Each number is 128 + 24 x the weight over its row's rms, rounded and kept within 0 to 255. Layers, rows and columns count from 0. Numbers have three digits each. The size before them is the row's rms in percent of the matrix's.

# layer 15 MLP down, 160x640, rms 0.0663, rows 0-99, columns 512-575
098:140195108140119133146142123139121159118140156093130159131148106101101105083153169114140121163126138096137122140115158097132146139110139170140147111122117127137139104125120091146131098165151178
098:143110126134139108119144146112135128096111135110149113138157142103120130122066087144094115114134111130138152113142144093153129108126128141180134089112110097092120089158131164113149142126143139
104:133158134107135103144168127125123102144102103130133163159119098091120122106139115132121123148182143138057160143147148086085113189110124122115102151126127115171118083134114146136134179113110140
097:163123152141162131130144109129140134126121137117120170133149131126102131119068137176157135132140094110133178152155087132113153106119170107117147103126064159116179154071112134067174124112120099
096:132111132154124178100161167117147092096139115104093154104137140103103146123157098142129118152101137109139108118125098067137153124141135133105129156150122166126135108166101129152163163134117097
103:128064121151100086123157123118144114175102133151138136118113116138104121143131135134134145131124124120140158125149148118152092205101131096101124095194139162110121132135112156141162073107128136
096:108104135118132133101149083134101112132110151127115125133098130124137158147151131140136132130108116101138145099121112131147108102101130142116078130161156139128140106134100140164096131120165130
098:154120116111184116140147100128184175147156113078131114125140138135093143090139137128169142092123111142125162107165138133155127104093118128150128122144113102123129139139141120137118147115160114
100:127113104132135174112124146148120132125150151150123112085097120146160135135116161123117165124137179124140102106132117103144110174097156123120121166100116134130087161114155165090117114092129108
094:139127136136119105113139093145102132118130128087132155145147083130108123119138131168148171103098126101146139106154127123108130119103095144109104137154125123165108146168140143106083151152091133
100:151105100129084159126176121142136140108075129118092158115109169149180167166152096095105116119132091116116125121084167172133131118078130107126093099113123132118134154114139128087119146145169154
099:098152129109125156100141093142135149124119128144132111138144129155151127128132135133092130096135156150097123140130143143099122147117098135117124143121132100197107119158093120123157112136118088
103:133085120124148121098139144181133183111134117130075149115125145084124091159128160093114084181101118081087090161144135203147112140154119118108094112080123141131125153126124118106165145139115149
099:119111074100129109071158143104124122118136117167132124107138121156118103153125097140093132135127127109150117129101155103123097116173122126115114160079150140131165149132115092135147151091144117
098:138159100125152111135153125086160112136103083139119091085166087164177130134144098149150085133118142144121141151129102141136124162119127146103130123141107125135157134168140162115123105141131170
106:115168189151118131155132106117156068108125150147117101131064164096146147158143117086103121137092116123161098149125098150139104141119067156159116075142135168164106134116119149112107101098121147
102:164142109094121155146070144153142078156111164141132134105182142136121143105089135070140131122164113128154143130107149135115126181131154099117144130060103154135132143153159158111123089108149141
102:107109138113169114170113134130098138113143121105116154110116139165148147118141079116179165121133109101131125113141117187180125155098159112136093146135100157124079164146146145102167142101131131
098:109111080104132122095122138187107150121102163120091163151125115132159124079107128173134131117080126135129078107159133107155094148139139090148167106171134100153153159171103156133136125121092059
103:118124108129140142112154188139108118137127144126094151125113097110176091107161122127132100060142125176115162169147139131098145143087109117126127162187112136121125125123120121142137155156135164
103:119102099123104129158113117135082099145116123139120148174107150157115135113092115138073144126138164120091124117128168161168125100116130135126138125115078143144108103125128144126116160101122136
099:159123069125110095139109085174115106120088147108162122079143131134108123121151150113179129115154144141092122110143149104103121090139101150171136156157135135153087113098119116165095122113172151
096:140151133113127129103126159107119138114123110121112117109121044140107124124091092117145109130107153126111136103125105151095127126128133100163177116121101155092141144160142137169112128116124104
104:138101122134137133095092136105130139104090115173140131159127125107106092098129118158149090144097102117134177094156120123147080114134140124103112136168141154101141117178114147098101103157117144
095:122116158128098083091152168119197090135139164123146121113141108129146126120139078156147112116175144123148140111112121167101126130169113106093170130158197147122117195149147134145103127086151135
100:115086108140094115163135123123155146127127085170123140104196171149112126147132106132102119139098161135097149137130156151091144068131117082110141117107151111126131121124111159127128133100126112
098:098135088152060119101102124119102153094153114133141116129093079111081123126140155138158114117119144154111120125139159163134126122125101084172133106108127177135107160140116121085129110142125113
100:123130098128109170123153116107110156116133138095100071167159164158166138151129135151145122147111112149115126148103166146118162166108178126146135078111125107118105172094125158135066130118150136
100:111134104120088160102132109156118116096139148144120125150085100158105152176182089120149108123155163085094117125119154063127098125135118133124131144114141125143117120165104141135124109113106158
097:125180119111122067122108093120127139144124146122108119133135103097106135112071128126104136161141105131152169081139163141105097128137127120148150157106081137114139109147113149132121126137140111
101:098073115144138098128106170103145093183153119088149160140106114136125193124119145129152100103111099104136136132149145087135091164118125144165145167130117109159114134101116104092152101078139144
099:125164182128147156108142137132116094131140151094105136111138103128121142132131132108143142126149121113126125086095144126149176149089119115129154185134153128154165143143115104145126158114147092
095:109135166137142152147136090098139157138154140144102079114110113097151113150123117094164117132135077111130137111119131164131123137140154111125127129139144110126158139151122147159119129120127137
097:145130109153119124128116146160089112136143133083141135164110117135126114131109138117102119162136093121160165160103157107165148119153150102119146124120111118122145083125082141104159146093148103
102:124113107101130122120136119164099132106117098158112123107102125097109125177143143167133117129120101119121110106133152126124139098095148125147109114115127124117117110152141089113182145174154126
098:118124125071138081141126122135151149125145171130129126132142117120085120141138135107131095089137091179119148140134123159126126122121148106153177141150106144101110119136127101107110139107148100
099:097182147094133078134155091071096098156127135144116133140104122155178134175121126137120108158135165143087100134093132120126159101100187123145156152136103113191129107130111096127093121113092142
100:182099130118122147124121101122144112105112106119154121100165132097167126131152143087090130129097112136085152144141139133093086138139116146119149093134185093138130118120076126147113156163121114
100:141133142114137116144128145126158165125125110146146116137151133120113129116126132109095119097108118075129145117160123123140101085098142122080126191116114167153122172130139166150169107160096134
105:131126096099152120174140159122163123122097121118107139094114130096101134143128137109102141141111101108080102146149130115128114113123148134094130158138087170084154123116185147121137137123135127
099:119122136109109133101170094147137170141142100150130103125173145091139116122123105102112176061095151155153136150160113134111148152133100123101149133107133122123127108095085072151134116129159150
098:132142162133091149119139130111144142105107120109161133166121121127120136160097128091147133111175131143121191110129098107132108121158132102118131118100126126146131159106108148149123143141118097
101:153074153083123161131138127124146145137178124145184136143156148121108105083110151107114116193133142121153126121102104155148112116101141125100126093091124127130163087088144173103162092129166152
101:129146137111140133158130142147133109078122093150117177151131149133149166141121117110162129146126145131140147128121115111185157099116118115114129102148087107081162137127086193169123152149087127
100:104124124087118147087134154140121125109142107100177097137135111148137111135098179132127117136133104110134117082115137139130127157091126085128100116144116127149115122120146118125116121095150153
098:113128155115139119121123157124132140112184121102141138173135062122158143129106104084101143118076124144119110099125170139147138112111110170118146152116122074135110153168125107161094099130114149
099:097118129194112113139126143119114123137127144125119139165177155083125131148117118144080157139111131108092150131147129148143178145106107130131183153128112081146103095132136128143114143132138131
104:143144134165161133158116117116117140130124171123176118083138166140169125170140122107143113099171137119114113114140117119173060129094148137123127098126131134135086140110117116150139079108087109
097:167161133155055136151118126138121168131125114140148145107136148119160153154171070129094105153130165155158140140116127129163163072129138148099155104129143118128131095131133131117131090140161091
101:128151102118130143107146118135159167187119118088146170138172074126133135105137128134158145162139164149117166160103125126133084099075132100130137103124155121106162091155117124187131089109139142
100:114147131131170114135152135133072125103132168129142156124105129123131108143093100147132129124128113095115130151137152131157141149120115111144076123145088130143138142128109164140118125127165094
105:064108071162149146140153105126153135097137153150091100163142121146123111135116119113156096087137131108101108134111129176125114111109109123146092114112164128127129132120170153130117117129089127
103:166151143131158121157110100119104120133107090097122126111131141129106170123105160097119125098123129121130132129164146137133144130177129160128105145106111134111109126144130135094154124133138099
099:096084134121116149110128101149103116111138149175124160131144179108112113138129104112129130139149104135166146135151176138090154121135178109154137110137106096092128124123134107092147130118149149
104:113175163144108159117134108113147096075109098125106134139125089131155144087131086133152137154141141125088147159102167149116115125123129141166146101136141157168143093093138120138132122145176155
107:127080153108127120152085109136112136135134146143108123116119099087118098185139151148153126146134116101129068194149111105157107084137105101107101133150109140111121146077108131122091101159101118
101:126105118123113104138115124113108105095148107160153133142112138114132125155110126114140106125108129099127177151143118066132176128133119087098124120139121132113113138152111107118159128118091094
099:124175097157135132148148152090124153107105182135160117136142103121124157143095097133132133076125162140116100141128106143076066134155118109127149147131133135114105151135112136089146144118129138
104:096100139114140124167107152129137132162114107163123106184116145157156086179132146108142099124135094119168102175129116171059122136146223128124082132136137135141131083149073165148119134167104126
095:113105126119066118155161166132155111132100094116156136102147108100098140122143156135142137131100084120102126129126145141110121171127143191114147142166155103114120110133128103086108116078136126
107:096140130133112166106152113133113162116133155138148141127159156119150111100100194139109135115108145131138135156136102175155121129120142120099136119159173166142138106158148108137114103116119120
102:124106147123119119083137133117123119111111126132106136118115127160070130110134118139135112105128109141140134154129125117145144148114121138095130130127082137105131151153135128137159132117151091
097:128164154123122085142126115136138124108155112118173139144090130142144091120112066131068131136130128177138083143122120148066095139137090147126150080133136153141142125108101106162119147094105143
095:172135098143152143135156113136136114157121092165101103102122118154101118127142106145113142124119178096146170085125136106118160109135136097102140166159142150104103162152132137131110130174107085
097:157151120107126122158143122124129115117156113124090141169169147180113107144098135117121139135105152108120119128138152112144160134090154094135138105129102115101135110102136102102137082120144121
100:115096138109133130134111162124102116172137120124147122115106107126153090131145142101094109208086163135137174141097167132143125135148143125141126117154162112129160143153093128121129131182104122
094:126151173101151162144166140169112144125122119127105134115108089133109169154125129145097116092117101125145151160129106121117110119156139129099109142146097140152116116095119114143181074134117144
102:115089123154141113106139096083074133141149120115149154091122128113110146144128092107105132140100189135134166137090137146133154101212126148133101112159123155118117133093100160089148098133134165
099:149161143117174107104130140120087147154131101141093159125148164081164098144124089132133172085080058147150188143087130111132099115096101121144142094119107144142140112109142133180178120103136131
097:184098122110129123123140115145118086160134126151103097165155153077114169161146142098131080141120164142098111129134122098143108139100128140149155120116146086118085111120122149123126103107101113
095:147079160161156100137113154117129144113130140095166125125171166100148126132104122142131161155095163122125185112170107144163097132143124124131104139146150113106096142133133103120107124105131126
101:075116130178106117120114137087155141157110148087121102145117105154143107081157124120130110112095132109115125143095100141105130141176127112113094117140148114152150082139150103121138105151107100
095:110150133155110126085111061119172160086154111154085142120124099100140101119159164122119118142115141127119138121122122108130090097152127121166124139100143124142161173134119139153122128158124120
101:118152104122109140122126182139120170124116116124132128139115104137105100119135117138153111142152148107124144125123149106095167134072116126157100146169143130122123155128110161140155103145145125
099:143142146103088107130081089137110128161150134133184178135135173100147130157086135136112117060119121118143121095140139154090098080184083159131119118119152132129107153107127145116130120127109128
098:133128069134152155127145146108124138095148118135125107085136139134108117104118092162128137138109125150132169163109161117116157151125122120114137113116159111115161117131169149126123136145112086
096:104145099110131134105098154164135185165096103134118119125140109142133115073147153121121111121145134101119139163142100125123090140124138117097114108140121083090098094159116168118134093187158132
100:157141110124166122135143104148081120138184149141182125138168134162128120108130163179120211148146112120127074122117146081120141084104123090138124126165108131088134169125126159105111175122131100
099:093112149080106095084097119144092162138147149130115160169166122149130132146126121151115124140166159110136150092145151141118174097100108116115137134143150181144194163132143167139106100133096104
096:182125152106082134107109145128112130160115129137145135117156149141117131124153147110200157119158122137121117120091100112151108156143142163138115142140182094138198111141130131182123169134158158
101:083111132088092159152140085104111129144159107125147113118136039080111130128100140128153136122121139134111125136123117141086144105136061140169102112137106128133129138099121145129142124105162146
102:137110125154153123143124145163104133185124084128106142143130142110157159120118158136116165133128105130096148149173110100128098128114114076098130094097121125130151104112148113165173152165094121
103:143076148083131135114109121146081083116137129099113123105068109135111112153117109105150190102133127097119134116150131159137170102132174127145074146108096120156111135124129111084141146139142064
102:120141107113129119161114120101194133159141151137109165099178153161114136126124155132105131171123122164119110125126134097114132095094149114099130077137119125175120100127176130121089154100162161
100:124142105112108143173130122136118100107130136094167135137156144103125151080165109138188147137083113072126104167121114068098135121128143170129163121087132150106169155120098175104133167103128109
098:097131128108162142120125134121092119109127070149106120167117126123139090154125117088092149143134111169134149169161143092121141143104131131143151152123092105154143126137153100158135122138134152
102:117091108108116142137128089118124129202164111125170108164188155108176112148109122146101133139139094138135149143130105179142100151099142120185155139118106139130128144119139112124151138119090121
099:101133130099143128122161111136132109140080131112092158133130119130108130112077104122109095137105069154149119149155117143129072151140113131156140160169118132108112107131118109122146100079094145
099:100153118077108119089175147121140155103152111100185097121140174153164121152128141127069124096084131097141131147128145098113151093139137177059100142109142091110119115127110170122133172123158111
102:134142113107148146081096136108130109123103093130100147142119111112155134134101129071165123173123150149161140087146106143121111120127121135094117130117150122095098127140123171157111150133102117
095:114126139116112130148101094144151127134140142099126108116101173124113107107142126146124136146107146123160144124156085129151107098160149163126076145105106115091153146146110159164110121105121093
094:089099135157121105135089128111140090107076119083112111094135136115163147113100121122127159117119122173140150140145174101134148134122095095132126125154102136125148104124153085138143104113132132
100:145148110096159117137165113137143149137156132185139083140107099134104129086149147094143189173103117139131109153135121167137112127121155127137162132161166088140125169090102163114126159044128077
094:157101129087156124125127109133151118130116144145154152139149148128107142127172111088156167128069118112135121125126105128132129086140131138157128120137134115100176148067108162122089085130103126
103:105070104101170168096125080112108128127165106115121122109117109158197145093120134154135130112162151127113116131128151156154129116156089159144099136131148141143095098110171100155103139149124083
099:099128123166103123136118132111163115113135141124111156127124098124120161140148148120182156166116146209138069121107156108102129126156136098114103115114141147121138094121125156163132074166171145
098:112111154137176159109173131133108153122150081145156112115111170070119157109093077132136158053122104122132130151168138170156119093121141125124109107170163148096144134149155103117138100149070138
099:116106073103128098092154108184098146136112099141128092135116094171133152171132145111128108148153136137118118167186101161072142155199112166149092127127132112148098077177122145135126093104118114
099:089131114147146148131144163139106161117119107140136134113137143081126138159170112106109108109125091123084108156138134163164180101150124143155126083154124076150148155120110105070080137099144132
102:085104151104184157114131101154091147080125122157125153083123124117173134119111135121136127147137126134122127165134117163149146090153162133174094163095127117137112136109125094139125095140138097